config.yaml
head_dim: 32
d_mlp: 256
norm_eps: 1e-05
positions: "learned"
qk_norm: false
tie_embeddings: true
lr: 0.00272
beta1: 0.95
beta2: 0.95
schedule: "cos"
Each number is 128 + 32 x the weight over its row's rms, rounded and kept within 0 to 255. Layers, rows and columns count from 0. Numbers have three digits each. The size before them is the row's rms in percent of the matrix's.

# v: layer 2 attention value, 128x128, rms 0.0961, rows 73-95, columns 0-127
# o: layer 2 attention output (transposed), 128x128, rms 0.0952, rows 73-95, columns 0-127
# q: layer 2 attention query, 128x128, rms 0.116, rows 96-97, columns 0-127
# k: layer 2 attention key, 128x128, rms 0.116, rows 96, columns 0-127
v73 090:127157146062127088152125142101093101159096102114147123108159111119157112105103154155143130123099146148100112092130093136123172156202167122167105157138098198162109148121128105196126164126125087121129148135139116164182133106087101099116176134091058141098163180122100111101116108127142139075154154197093143134116133131153114172201151136117086080135039116154072139110072104162165179078203
o73 101:136119117171081135141204119131158149147128115181162126166122161090121128090101126120149085143159083136144157115117179187132171157104106150159136144118143146100128126092164107103127145098048176109152118124159124148115089081111097111176102189109164141113104135115084139150085084059080146073147192148082106126148092155141152151098158174152172130160113135183076114026108128087121172099103
v74 113:143179076101112151145087131151167090150155099105043119112144115128156108137105151137089151082153131139123208098181169105164138112100102080145110139111077116140168102169096090143109111119160185127142171181117117197150136106144120093062148141140127067112165111160164201062156122126152178082109100150157138140133104063131091115086116157137134139131132129153057183090174122149137144094134
o74 108:100116110110114121205195163117147080123109126134186086126151096109084123064125178177148130193147118122126103082101123132122163116134104089178093129048148153130146073157175113096129097129114173103149098116164124125147177142066057104172187101174099172129176151098161135108135101122118136148108133143155132118139094109078115166138106129117120126163125126124052152137201101186103142090099
v75 085:141136109136099222126141165191155116078109150158126214113086086122068077185116128074128103128103136159126073126132092080099132114111099126132119145084164164096057100129151161090112142097140135154096107115134116137155162099141124124137080155126146097167201107123114142078068092112103189110083129131094135090146096152137116104083102094090134088101143131139182081117156187125113128178092
o75 079:138098173104123090108131129129141086128123119118058172111139170145131134152130148131122071155101151138114121173108093061136101071136187156112130165087127097140160142101152130128135138155103109255110142119114155116161149124128154143117109093105110146125151164128144105094161166157183161123169110091154174110164076119142118120177077157148088105074128135120116128035134122126134134111122
v76 084:152065120157079177134161145157152171105082095152157135132157184085119134090095135127177179107133117124190099187063166108102140144167141059146121137117189147160117145153159089166101100125118107105061126142156116104090119110092071139138162174169103117123133102163122175080158121152118127134177093121137083178142133189125110114090132111169098092148126143117066083147115080102128160183075
o76 082:137090151130132095094145127144097113130110124114132147105111157141129140153128152120131112118119129160117115143164101121122118076152113172103107113142173162190154147102122146118081119158171090023106162080117122107120117126137127105135107157118154116124146155176122119147109125124113106155122124058105089137114125141073103179156186119090128159093177123121187142255123162112054128243174
v77 095:082087133141184064121110138111141124122178089092149107210146147106155135163186149036083104164149130142134117123109166152099104102079181166111177051098117130115143138129142125121214085116181140130143104145104120130099114090102156136106088105116159161130117147119122090161120117084165091133142154110161167117108137109159157125132107129095167103101140105169228161146169188085163131136119
o77 107:139176161116155131154087127107155155130149133130198092102075063146101122150142094120173131116155170120155134074118128161151084200071127105118139128147090132127120127175044069156108127105102055125124161169087142147153089183109127129089104057123141169160109065102164144154157140171098104107112155155124157155079160118167164107119093100159132108146077132110121108127147134172196113062118
v78 107:105163136172130096132171075147057151077119177181135088117104117087194147089119147135145126147091151129111149120124155146079096154130097134122081102144141150084075124108117137168108171078085090130092083083144157133164093145158104135129130120115018164131124141129137152143099097114127092148129146145177108199160145164130106168162163128156067130168095113166101138118053115170088196129141
o78 105:120159095109098137127081163142123132131198127206155107126143157123116179109088101110084137137133142129195171191146139156170180151109131167096163163137084061104075115132114142132161134099114152164117060148144138140115089134116138135076128209091138068141113115089100111171123132079105159141129183138097111135146089138148162102119133175154172125101126102154154111017109133077120173146127
v79 095:175068129172153131103136119080109128114151129161085130100101117148101119103209151139133141160197117106150181141138177130123184124134118144131101069125171093131114091159091141124087128084148163120153074158152107056095155071158105161114186147130185112095023138146104105152172129121123136123110196108161114139119097190090142077166145108137146143093171170178097132131094142154123105122108
o79 101:113153106109117132119062128161052153093159078102165144100139098171108154148114062183142194067148148151147099057147080147175061133132206105116147073180116079118163178140098096138127081128133090111070155166149109125122124138117145109170169143148128147135152120132119116105166096110149141153096177126121143143170147130087156138084199098107095109117144124125108136157118135136123192098193
v80 112:134140100110121051146135101122086133111158071155116163171045087077076155124091160106132163186143134210144157134154132156132132130145093118158110101121174126092136112172112018157109088150117151144146133153141079161150124082168134149098145151111109128112128140149167177123118126106112154095075096108139163127118094081112120071077163123120038141139155156187093123106114166126136163107103
o80 109:081091127111110087165145137142132085164188099151132151083139110140100132128119121146152223183171117147156153115164090109137141122145143121134120115110097098158145082165175092124129111113110115174145108155140159115156166145066087123105065134130164164120139138095136107171143113068077158218116150045090113183142022154102126109149152140136125145115111088129110101064131141137141183088118
v81 096:128120136164146083140099106143129133130072107108156135182177150118140151133185140123062151168140143158105006158144137126140146127173128156161180098158080120093160162079147077171149156151153083109098116114087168145121164073103112132175092128111157160123118126143041064203117149080147096164184152141140184126123131134133153132134136108138190107115086099164146121144131127129126105092167
o81 089:171156107161172095081143097126131149112131118098171061141085128133180093166132057116170209131115156101102085102132095159089139189113120139128128133185170142116093113160072064117186128104101143121140137140120120132177032132148201148122115130140187145109074087088130163112082168103140092079089166148091137146116124166172160152111102104140115136154096182114117129120122091106121104136134
v82 097:086112103113099151153120118150162138148096134105082180085108106102105170123076151140165090115110120173089114103131154049117104127174122058181115094141116100174061116160143165121097146139123151146136114112191114142120110058116086115148124157138169102130189141102100106128081122185145145092156103222066096087162083132129103150160140107136148090165167162152103097095189166147096099159118
o82 091:128064166098144094126109103143120072125064130118033193120208165136161119163113164087146087134120122144107128153093085077139137102139128186141127150106182103122156159097192142077134125165127171231120164100131186081106127126110138127174069136105115151089170173123152115110169124146104141128161131123129123124131077144104097116146152164127138145100122148163151142061160085086116148139135
v83 088:179087122162122194127140150119064148076156132151208144110121175104118114107171143168140169173172136114196124180123080143088160177110111135135131079115169130161134147105138099161105111110100092112114117113121134154139123160123135133120144173105111130125085102191116122088143067124132131119185133133191109226122115176107179055121143119184077156144097095127122173169081117149116135108083
o83 078:124140100145115109080157140144082135132171100162172122113103166121077149154132106163110171110121117155124091097181104169173121143130140128131151105150117181188145135125078113144102113096128081029104169121124087131116122122123127127103157152118141104146120152163099143130075117072115100153111140075116107124133116160073142166127146098106114151111179099125159123249100170116053138232177
v84 110:175123130135157094118156123095071181080097127155046132163129142126135138102205142097141093103152118117140141108096166159099160129115153185098119096117112147107071117128105147131088102121143120118144138156133087096161103113108122121099171130105098113129019117139103181151201180104152148166134204051138159158119116194139151102155147106147135082086073154129127172129063106133163152126109
o84 107:144138113124125169164075154172118208063163121138153087136096105154106162111093079170140109143151161152190157069145133181143101090118248115096119087156099083096174168134125114175146118141108081114108129160131085143130092133167104104148108124119132112121132110121125126134173143093113124176137185154146153155159115102128171145097153113117125099121090132127073116106104159120143140012169
v85 096:095172123077131109086110118079069126090131061078175133148163151158172172120096127169095182132104097128159096109133145138160129147123099083122170148146131131174218156147144104184160091178112142102139157158086155125145091157050184131198127115126113148096148180124101110130099161129151106134182073089135095113085170093107111129128156157097096142184126109142102135178161083142161154132133
o85 081:152110122151130133105173123095129138145116127116128100113104115125118099133154133095133154114129117120120103124188159146104136158127088134154132109151144156155126088126109113139105123106126110000165142101105115128117112137113131120136137118149159137107114121163130131177059113126091094122113121127121092148090158156119116128123185094118132161148136119123148119255150147148133110224132
v86 107:145117139151136117118113126092058170116075101149146128166133120156134127146204118169136105172138151129125100086119055136158150142140170180131150137126081166087160161136175169160166140171125077119164138157114140107153097132078140128138085132069137157114133125106069075158119144091128072148173169132122153089092191142133154144157127103100165119122048100130216179149115126112170079067158
o86 117:182135101172158126053150102107143165105116131159164082152068131120143120163145075119149102126120151134094101114151193195141099168110159130158172124159112162102144131097093084163127145083057101154156192176113096161116055118160185110161111096132146131098093094167103142126093153129154102111136162118141159143139130155154167106066082064086143141146101150150108104086127104125176107046121
v87 096:134103104132168118182192137144115171097129130126110119031115131125138124091092106178102148158143162156144171160172130060104157191113123070171109064131100122125085099115096113179105138161130124120161102111154185149145083122112131127142129147051101082108109050146135135113101099091143147121212140135128148160160169174135104151079098110162162140150107168115102187135169148158115151125076
o87 100:182074090137146121089116105103111108076128154171184131116150187086132141128148133209179142123117173140122134146164103145181140119161131165158151126052165167194149117129116080083125110070074152083097168114119101146081111146091139105147146153100111105141118146152158149114172126090128081166126152098163113095157081149051113196118108095085142172125132088161152112164136148125057118145142
v88 084:150105108141114118130080153141157119100172143160113110139092119127158118118151116153011162163169141210146205142145126155108151111095148174144152103148133154087155109146147135161085091063156148150175131133127158122082151164147153137119115134096151174079107094185161103150140072085154121065098155134125152088142142140099172152128123116119179164085126112155107234163106116156138137110082
o88 086:098141104132094149125158177114073147083165092151186152071118099134101173152154087153159160117129149150123086071178136159166059195094164109143157127111084133128143110155071071106122119094103097107138095144107060165083105157086147089162205111157134143160127137141106165117201148101137141130114164134144186142149086127106145111080138120120111118118137103144082087118067095178173155095150
v89 098:127150110176060138111123103146135148111107108135167168115091101127139139109146140135134131137117127179113060146121088182120154137078085187186152131157162113129083157118196111138113135056093056126110109101111158147169156136184175142132119118109065162133136130154099074140097094106168158095136109186129125151123134197066155162144138133148080153131123060196104125150064098191112105141114
o89 102:084187119126099130085195135126106109173142084192107147119134191122114145200108057109084171103093111121107124157195112110133143156097147153132166207141122120114122097139106142111137135132143120160147111132159120107131119073112192154098175143139170124128121164094077105120083136082144128120143153113103171114145031153159143086144113156139113134078161114115112117104065097096086186191167
v90 090:103106128138150077077103159145113111106098091168127128174130102100123127161111107027015093226156148158099079107148159140078127069132137170134170103103145143085110155131134106152163092093133119132127090120115136154115109077100107186142121109089144162158113119193138138173114172076130089127131123112115191106150112148148164137153146066123172112108125100145130124129089132153151190146158
o90 100:150165152107124174135097118171125180131188122109158128099122068164123136134108066090169158145142163146164108144151113148142100180096178135096134127139092090120112112171064070153142148117115058117157086142128129108151090143123131124083095097120175149208107106092137118172186160111111108106129129145105165128079090129157163124108180175189151128095072141128092102068105164135193141054108
v91 095:152075169148131167135161134110132134145087093120151143110145145161055126085110092120108118148116154122144198084123095135147135102092097195086137118123154166078165123128173175107106057094091160136128171163128225086108136127138151145195102117129203090136137123151093122157080195129097105143109117099088099072110122096119138156096094166105126187128153119141179116144144095116134047130120
o91 095:144096119104143164107128095110156125084104155050072185149102054155214092178152120160103157071113181149058089155162155097100084124177164061083141153129094132127175119137120142162080116172117086136169167117081097139166199137119197142154154158118136142136105160171137114120120117158144107120155079095167138124148122104123113097107159104088137101123127114101162111167102152127153104106121
v92 107:104123137088151140148132141097165128113099094110124131187135150142067084164158095182115151121092127120143097121169136045145138125137119099133142182171128141144193159126151098085164087152097133144195150150075148120131139097092191128140125124125162117119127057113109088155107176081135136162174087119082175052093143145133082130119086135094208154117174131088161164152149188067116110125098
o92 100:188087129159143114055146077077123120106080177088124130136080110098133081161166128157182134123115129112100102126140138125078102146184121149172106110111145160211140098127100119148124156125116088066139157095114113107183155133153137132138137061154140152149101133138150135139130149158166084129116147157162115094098178133112104181126049061072097164154104144123147114224152123185150083143103
v93 108:103070102113118132120107120134072186108095088119168195159137162138087181123095098104144135202144156195125062115123112135152140130196110162190142130105108069201138127154146143167067080188133131149136101142132125094122080110074148152170102099115121134137130150094051105155095189082133120121120067110163125096102129145101154072088155158117125106140107122144152082130150155097125118111153
o93 109:128078131125164098081142082145107142128092130115094087086114153159161071201148106097140170104128176178106102176188126129100096153183115131118099083171126165157114090136164093156147150173103105115156182116087164096093112142152122111130065131093197177101148137143140142166064137115118119172147107076080103149133097188122132108131144107110126184085147153147201109141090114108101075154166
v94 083:178157104139104141126144122131121111115089128113139121195181191147109154157133036177087133165147116153137075125116137154119143115100039158118163180120110117108128121087111096117127116120092150141119161120082185152140182172180164142190128112169188119141123101146141168143086127070158143138080107081102125109115140132079123141061062119116150101142182071126108112117198090165122113105106
o94 095:108104097118148140131165121138099095107122128028090117155131117154160083122155158162087147113096186144074056129160094063081133095196163125110101160151146099161113078154168155128177124173172104183155105115105131113137150112153172182142202082173118137134101140124168121095129155131178077120141069116148160102152107130137075133167122096099074178114129118084116152157124142132094082139134
v95 096:116136080124141094120088080127127161094101078098098130168111105155116136168073145085153151154159091178082139115172171102084145090178081139143083171144149061160187153137100099180100141123140154113147093091147104105125125138140112178168117097149184150166092130110178102223095186099133146118133115112128132072134096126133118095153114074103164117151199098154121091110128134149104186091161
o95 106:113114164066109134111095067155100135099123150051105147100149082130149070151118137078136193121133165123156098156135118095105151168163140157095122088164103041133079112149162100133182142196168117149131094130140150044119148134159142119098134139181176175135089141080136128153176139146110136158110116157071142132105157140137105107124167149155111209111086158150122169069133142134167150093088
q96 114:103097139116150081113160183157156126154175040100122112132134130125096129125145158072098179127100098116147172112110145174098169125119140110129101112143161090072084154118098078156198105114177087115159162151146103102167133109117156125118127201109122066139112060120104093189103191165140120135094116134139097161188103185090134097139129098172129153108178093119103123083120174195133161160138
k96 115:087128155083117127076131191186062137119120073116134131138149120091079074125098090105177096140119123110099175116111136134118149107121088173193184151150128127164102170134216079151099091122148148119142085129111108132150146146143178114167128141166112109113162141083074095119171124118133151136106087140127153158135032146122151177170155117057153178155126154129150155129077068152153091105111
q97 107:150139178053175157202118147172125133183146105084167104137128102115099100107076144094092160131087163200135147130141091097123158171163149110061108113121158123123123113167135166113112131092060068129075170144147143138099137086083139134156080146074138080127114114128100102124148213123095138177130147147101120152141187158135169113178100189156132127133094139111132091114101163116131131142198